config.yaml
n_layer: 25
d_model: 448
n_head: 10
n_kv_head: 10
head_dim: 64
d_mlp: 1792
vocab_size: 8192
activation: "gelu"
norm: "layernorm"
norm_place: "pre"
norm_eps: 1e-06
positions: "alibi"
qk_norm: false
attn_scale: 0.125
bias: "all"
tie_embeddings: true
parallel_block: false
init: "normal"
init_std_qkv: 0.0216
init_std_o: 0.00306
init_std_up: 0.0216
init_std_down: 0.00306
optimizer: "adam_atan2"
lr: 0.000642
beta1: 0.95
beta2: 0.98
weight_decay: 0.33
lr_head: 0.00846
grad_clip: 0.5
warmup_steps: 316
schedule: "wsd"
decay_fraction: 0.827
decay_shape: "linear"
final_lr_fraction: 0.0
batch_tokens: 131072
seq_len: 1024
doc_mask: false
z_loss: 1e-05
train_tokens: 579900000
steps: 4425
dataset: "wikipedia_en"
Each number is 500 + 40 x the weight over its row's rms, rounded and kept within 0 to 999. Layers, rows and columns count from 0. Numbers have three digits each. The size before them is the row's rms in percent of the matrix's.

# v: layer 11 attention value, 640x448, rms 0.0195, rows 96-123, columns 224-335
# o: layer 11 attention output (transposed), 640x448, rms 0.0177, rows 96-123, columns 224-335
v96 104:461530420446495481480493489520567492439493473492500502457488499537565485551470594522516458440485561462510449449499526538505467549445570513461593561561544608446465511497516503495438474463497553480501485456425521498397454503458464472486402497540538453471489426532567588528450434512463535540535490566533478532435463490491462515455590537495
o96 101:457512489448505503451411456487514613534438481512509446560463498486494494470566453475490475478504528490478547447477496461522527491525487489540512557452520501484496555458488555529517548468543557486493527539499435525543487468591563493569515507430489567465452518527421567470470437456522507500506419507468537542413468492458573492502446463494
v97 120:547479524437591497477476529619543536509500458546517565465404574458449392545520444498492509596478490396449479539481560477505455494437518513566487482449512573446485497436537476511584594528465505491475493467472493478585522525446507557428450531516474545534517493491514537516506495520567500485511497525446529547445520506563462487512606492581
o97 122:471541458489480534485557442422556490529441445511503478512535472495552494518495470428541491427510485578473520499500397514460554408450542627465473532553562432519509446498508451512469503535583405500460494480528487535501483460532494553542475513516518464546463541504460561463493509481462479511505530509525558509497501518494560520464474533444
v98 113:497477512478539476499526540489503486539511601502516508518526483520576524502519487416524514522523461564550531498531519370491516448493459526573458490518583510519457498472505425585358470477531503491467525523561468528506504486504467548496478527552512402500492531439467519457511536587594435507472474483501550479466487529520492523514488522549
o98 115:540467542486504481533517540493543488536534499435522482519510510498492457498481486529472493542509486488482475487429501500454510537456468458518465469555483422558494496531523495476572554535558561450558457477491571505541444524485503531526486491516565511538500527554509494532496486465506465482593544579510515555460502495401513530554465615573
v99 114:449483508430417546491465545540543431557504424485506521495512526531419556536502453544522476424540436442510479535463545532570456551452534460463494554506489519528529451533555533402546461486454473523513487483398558498456554536428496437502427463505486482565498426496586524506418415506380556464505533526494552606506497501495458501523536535425
o99 116:490461436550481544508438392557500551429547515549466495538454452515519531462466522463521437491513553497566514414568469479508546496516532607513484496518459542513512504522466519523503480485460494493500516522426516533491450516563549426609578477495495535420518477532435494535444452497568533472490459514533481485469412475492498458466509491502
v100 111:515479545448511528516517524515537456474471532421545497499452509475487496445470483496474485476529457553450402521487457536494477500476542492422486522513470490477536475498468552494476384460539467437486524525538498489535512519500525479568464508617575559548502455543558497442538447506458511484566491485497466486498603461581459470432550461550
o100 112:505431532529528483574507513527448456544504476458492490521428492554525509476437499548536500493514532498529479443515549472490570526513458478502522448450445467527531517497570558529447408527470526512577489473465466493476496492519515535482592484513497481439521551575529496480501495485552549485491452520437422470503467496445469564546518531490
v101 113:553538495489534392563500549487434543477513543519537464496524516527486450472483497554531461556524430541578535540515535573497509538505503484476543469501455546491473494499476550417474565466453507478566529498500439536459534476500490537446511512462464475484547577457508480478512430506551540445579463508512407496505556542527535529518542450513
o101 117:466560432563461602543495527451497476541537483556415573474457479502448497555559480495452560505450492540480523581531510498545475482475601494412476441448515515516514509430542507480472606489499466437489524525582469534438452521506505468459490508504495465515499483459416457537542568446441479525508502537512578445503515531525488508453496491508
v102 114:415498542475515476504550557502525452527510526514492518478458530462544511546515504540489501553533504491438544489467527464556489505531534536560436544513472533525525489437487493470520459515464484513460509519502447405539629511476502555502433535453521442565440516441476576511487518490543504506486525484524505490466556409487512445523500521507
o102 113:555520458521447554505528437493503520504502496442470469501559460560493486494457492529497451490501476471520508547458481519464586462451489556530500499558485419527472556541521399491580524528443477562521481480521527465511463486565485461442547481551510517444534542440549477477456505523555544503467545554439523508488520530495543454616516540535
v103 115:493481574500535480553483587523591464556504586514517568542410612488571501568493507459533466539512451514536489511458481442482496509448488504578519494481503527476454525502526483578482489522504483515451483468531521521559441580568506586493482535523622467545530455482490531489554518464529498456486479524458578499518558472540524482542477514555
o103 114:508440579504543476473547498517448497473475438452522450457515444494484457487481488538506543451448489540427470480450508439484493431541478481484509477621512396491496507486484473498556520522529526540507470465586459465470499395459424467450559485514481477488510538500493506471491500535491524516479530468478503525504507541424546489477529544513
v104 102:526461470529498486490479450515443435498510525490482514452406424477513477521576474549460514472489503515465515549470528556517500541582453519465498489527476477469508477521503551552507444451544501464564472517458551536510472464490531493591529454520493510493535503530464512473517545528533482399524490517535496498574518516562479565460465426412
o104 100:496555498461540486495482535510535504431534538474540487530529506486493552515542572466527531540516554428497453447534541448461385551502518493523523412444545497543472442466484550524427471513568485374489505577485448528427486509438483569506497504502487522471501446566516495535462485455445521515537462448515532512495434491546489501446545484546
v105 122:485488474445393530524435427462601457506517477504473501520457474560542449494510468432490505548473536532550477481510475511551516467457499535502448453494528454558525430484510440502453534501513453477516563469465491535480472483468495498480474496471479393545539491420529539469507564509536503547518553472543528497549445501480524524525540512494
o105 128:456467510552488477450530461499447510470614479565524520471488478408448501512505446553459530487577500566519539558486470515476527484478543526451473442578530528434462553495453484536567501522535522483485466503489564494535524543468500467454434537458506565433498509500467467491442489502498504502533449548539573494456540457445476507515461480493
v106 110:538532483570485558502587473536522501473500532468497439514465479418519517461509507480543507478510514457551448450497470485491468515508527453537425475541547517481472542478567482527493481513523464511433539481444592508492444474526502486534477534588549505520442480633481562534488447500509491521498497493518531388464474468439618491528431494545
o106 111:529480524516552406438481511491515489540401500488583505521523451470553470467501447541534509446483455537522428465527483455449577493500452445433598535526440488442484542556483529496575583533507549548495474500467460508546552477507499571491533513461464457512487470526543524496488498505539524520468486488470523516508573550514480464507553527500
v107 101:543553498497465542530490447480581493511521523451585463536520518510509548454527471511435588502430506519414420491511523557489554492560488476527475478497563411483520530486467420507545494471514513462523496507512451452472612551509509516571539413547536520482474541539506536576497457521479550486549553477428477462485442475488480485505438479516
o107 101:491493521576579500498530521550477461492506455548505466477494488512505465502517518562498493503505467465482592515537454526480484544428458496526456504548466515522523464543469571502458442518517469461576506477523597590509457501483534482440429518531501551461464530537492440514505486522529443543518556471538470547550547520557422503620473545481
v108 129:482514444447476566448508470501538499580503474516444520485554479502513522518523500455467481451564561468565466507505486463522556534428510486544514527566438532478585417515533468491508477564516542502495569475386552558468486493511516493514461476463437466600428491541505566560432593538560492451488461545479491479462477523424417532485565488424
o108 129:498527402505472462455459455499547530470490476503590430561514498506403512470462415466471486479494516495538524526521486511458528459445505580495505575543503469450511473482515491472586534497533475515484469510427529464469521487557533478489456549431479562439505531495449519430464458480492542473489533532501508501478471410510509467509480450547
v109 120:479515463446534540512489431535589497515446497452477549487399422426494482509529466444526488450474575486547382495443468449497437483485548475479492488520468607456526481529555467557478482561540507475471492458494564513492403565518532512523431475496516485541470485565493509548474499482519461495487476553564490483494429493484402470546495518533
o109 118:534482519511447400403481515486562479493473485485588440578510519501519539444499460557511530483545481473508470452547478485447539506529470516464519542519540443418469535525505509454550495525523504494509485529403537471556540468508485615503583533500474537486478530492495527439432498456531518496459455513512519503412487455484468517472528524528
v110 114:539544585539534425498462497526486470494444470555586595484563517515505436502510497571489481518543468521526514497491529484510524544464482455499492499472465501486547549451479468528486576466461540495497513531528473412500546501567554516409481519420498485468581587475428464490534510514476497492449500507523521557528470478488521531537462460544
o110 120:470493468513540498452592531497463481537568463549433517485552540479482493542574548489514619494442468515418462509498457551510475457525554510532542472553541494501485443481508486461479522511552478484453519478580504569463473434423455498527437493483474487545489468456460495508572570438461483477561513455466523489473518522608455414508507470476
v111 123:524526498456541513519556519455429495530499523533527486484544471493504475444422449522500554522506493495513484513564519507464554472526393547451501539547488505591545515466458470522562557527527431523539553472510536530522618493505527477475485519526489489518460551543499465463491509518471545453534523500502455508559507526500463566460484440494
o111 126:483453471499515498436488454496498537549504497558479559551456564548543526489503495415529481490404544495527496513589457534549497527503475427492489446390482521495448494502494558604450489469490496466503532465489479528494446511457589527459459551457461478488497504477473458537517509510491415527507557500480533464523484519583481483552510439569
v112 107:484575546577600480498493500518465552454545444528435527533496575448472517491505440506515502542391528493420563452450528513492545446511532507474541401475516504532442599417533545535523513481523478453472523543533494517529516509473502498440523514571571491491502474485493526451485501431520500554490517532401506518487421503461510452449504437521
o112 113:541430492448486499579514532471514442455477555562503473511550469559569438401525490445496506521531430492529473519492466530480539571513436530442472524517500480497495439550471428515507501501499509483550488445550484481524501516498408476497440495489469388545503498505549481542538436553430494510531491461515506516517584483467506520546472557494
v113 107:459596434493506520462526455539536536500483423556516484464458436476413428524476505528482465517510516473502463546577540534540552514515508489469527552483552572440561500472501448469482541525513575538436521412541396530506525519501472519492486493516523435598458495517461523540526464496542534496537485576547563573509466476499443476546548452514
o113 105:486559395546475456456510492527569505551490503531517525554495478511481479476532471457478493421493559547534434493503453495494551474530465560473496487538516448515500504454608474482530602495544436454491504567477485491484456441500479559435435546487522503494514507486456509551450502483431488504563497487481580485469490513542486480477557478468
v114 119:516533527588508446480421514507476500473523527563508568481527549546524457501469443520480457526515489542527502534442492436484492543491458513518452484505527568489456531464500487540536525512495470536516476488426478501515487516517489475447448562470548427571583503449460492515533494507478471491509507601496480471499503516493525488554523519564
o114 127:499502507526505442487605431426442481508494516501489573466493512425516518536607483407419580448474524532464436523509449524540449391549502482455480488567539491440496504479444442462470529484539457519467494481621498483466523429403486583455519525433533526456441448440459526502524572447480510507554470524536541456463556495542519443461565431418
v115 110:526464461474448426529511534533519440434438461452571517466442430514449460509498521400491545494500452505499500499494480476499454511460381525491546530510530578419453506528493544511445513457572502479525514487468574501529456509444512518484443521521541482488510492525474532436551465527520509477562488543533458580547480561496471462491585496507
o115 111:457508514547570453498478526498494482541531491527559516493469507483432515511557463506481562456575519493482474421512460479522513493571488512513515446436507465510541563504487571513500431518556513407517509530483445532458509507484522526525550543443459564484469512546417552457454477431499515481496378515512494433508449450477471529514474518465
v116 095:419467475428494496490491525502458442554505482550558497439451524520423466441481541482470533482500500523563522524528513552451538520470449548501527535439478461538508488537533607482540511543519504489466507549494569484511402490492457533549544467482475448450538413469558469495464449525479508433473518534484552569596484490502534563453603498521
o116 097:504523502484507488487413481450610510476491542516489453485517520474517497542468474510568465502535549446461526490487527491478464443478580570501498480446494518516511532480511436550532510517485442477445489505432509443438505508455441468527504483538484530515417515511451525509489495522449530498475465490524508494440495467440555476388438499495
v117 112:487578614528519472537423509429452484483525488423486491492562552548541502498505464486556503558523480448451590512540539568501555484462517482493490541481489416513489499462462559533501497505469502502533497484511467460555575533560469519492566508421489491481532578481470407492540536458543547547436558508498457460493517519468515483559471511529
o117 112:511516502513555560493453512484482441460512450556480506478489574465467515557454490596520495478433492523531493573447490556538459514465506505542468461509475536537544478513456494491537568536464476475536495534530495465451442506456442435475462465467481419511461482488503445466558573573508466483557536494493615544493479465440474471519433459567
v118 102:432475477499548490490505507497497507445469525475534457480529529462473563515505597455471516510486528459475488508484516494488512453515482538486539455484458494427495492497444452469459511468522529514557487491510516530457473445471521567487483541582534496521466485512545488455507411525476494465578499490533491513418482499527533494478487470478
o118 105:476507581480473558623426550451458487524470563505487430529471485606527515462486522555526457521526439519527515481552527486480514574520464460497507500414461493566477555453574593478481451507501511518546503500477441454517497552611511435540527487542468491489507543506502555527471500470486509478471493492409429560492450521393594594546461579492
v119 106:521574526524498369504430509504490489515457505532581539506496538548498476565474513490462517479558472514521488493567515505431454634550499580465519497478507509509488555423416505519460537485538563497514500489474486514458551549610498587533497486490531495524567534477529441540533490488486534454548527450517451547529442544522486452547527425508
o119 108:484478494454447514508488539519478520534539526503416426464430502527480472457563497527495575477460512477451477450507451495534508501548521427522488507489540469489539493476492474534469518493548523443486528554632484535539447432437522405482478487514458483500454492482394544550466525464469488572531476544492526532499496452551418498459489520437
v120 105:507528503475590468490476529398536481527499519513500576519475438509533506524482482470534554522494478520548505492538499534506444466521520492542498483536445544493466501503518515526518587488538554477484483527540561563519440437497475536510540512439501493532419498520519502486510593514578518483505459521502467536572463506502432530503586468456
o120 109:518429478525440472489503493455459472489548483544500469492503513541490520482510499467511552554497484474450542502481500548475524519451553469473503469443544459470466458469509505494527482502529493427508489531499520520456507502518530491458472519501480481482526525495453474498511499516425488501485505459498478474471502528556469538511461527562
v121 114:471505477498478486487402529473516526487479466499481600414426432528517464517488380533496475479495561468542589499488513534531408544457533489504569468488473524546477501530515585502424541497525519483546513520495532561453490499489528477515488502448455416510519522436468459504469504483531540530575508545557506552579517479461389557528561439503
o121 114:472477437515466486435488478527449512484606519539514440494528509470426552514535547461467584503471533495529445512501466486488531433552521550483489487421558523485519492503439437483535479510510509436478475500524435485477503468457525427476536471453496564534477484469441552478492492432454528435505431453446535449473456506526421520446475477539
v122 116:496502631539459447562511529460518470453501520504515524459546556498575443494490451528529452570495453528557560522539509532444496497461488574451556486539482515524528544478490448536539548441474497457479527492557487468572531554467463528449472532464479449455550545454508503509573585530442507571442520426485490468496568535519585433489505446537
o122 118:496531574385553567472534501500466483484484407537462561525487547552493486571481515542497522489432466549450461555447530536546489483460545447545466451548525474464474508440538438520465568519526527512496471476553486514495452441480480482504489487477506420560518490508460472508535526503525471478543497503453609523491504514452554515536475449539
v123 112:516485438525536454497569536465503466465504466511484450494432474467539518487519574523550518448423540446468537460479435479508573551485479551548610460424492484509498476515474574535518485459454529476538506538504587599556564471463455473542497509491520558415517495545518468496454524498452453480516495541499444507562576523512499515463556480507
o123 110:513533500471512496563462453457482498518450557463495417492546547520478483512445526459498508517514503446503548470511529510480503490448498523534515554411510482502454529534522545487464417472461458451504469472513464482403563558521540421489512528550497507474409556531485548500529455503525525540527516494509389470552477456449524473524440529479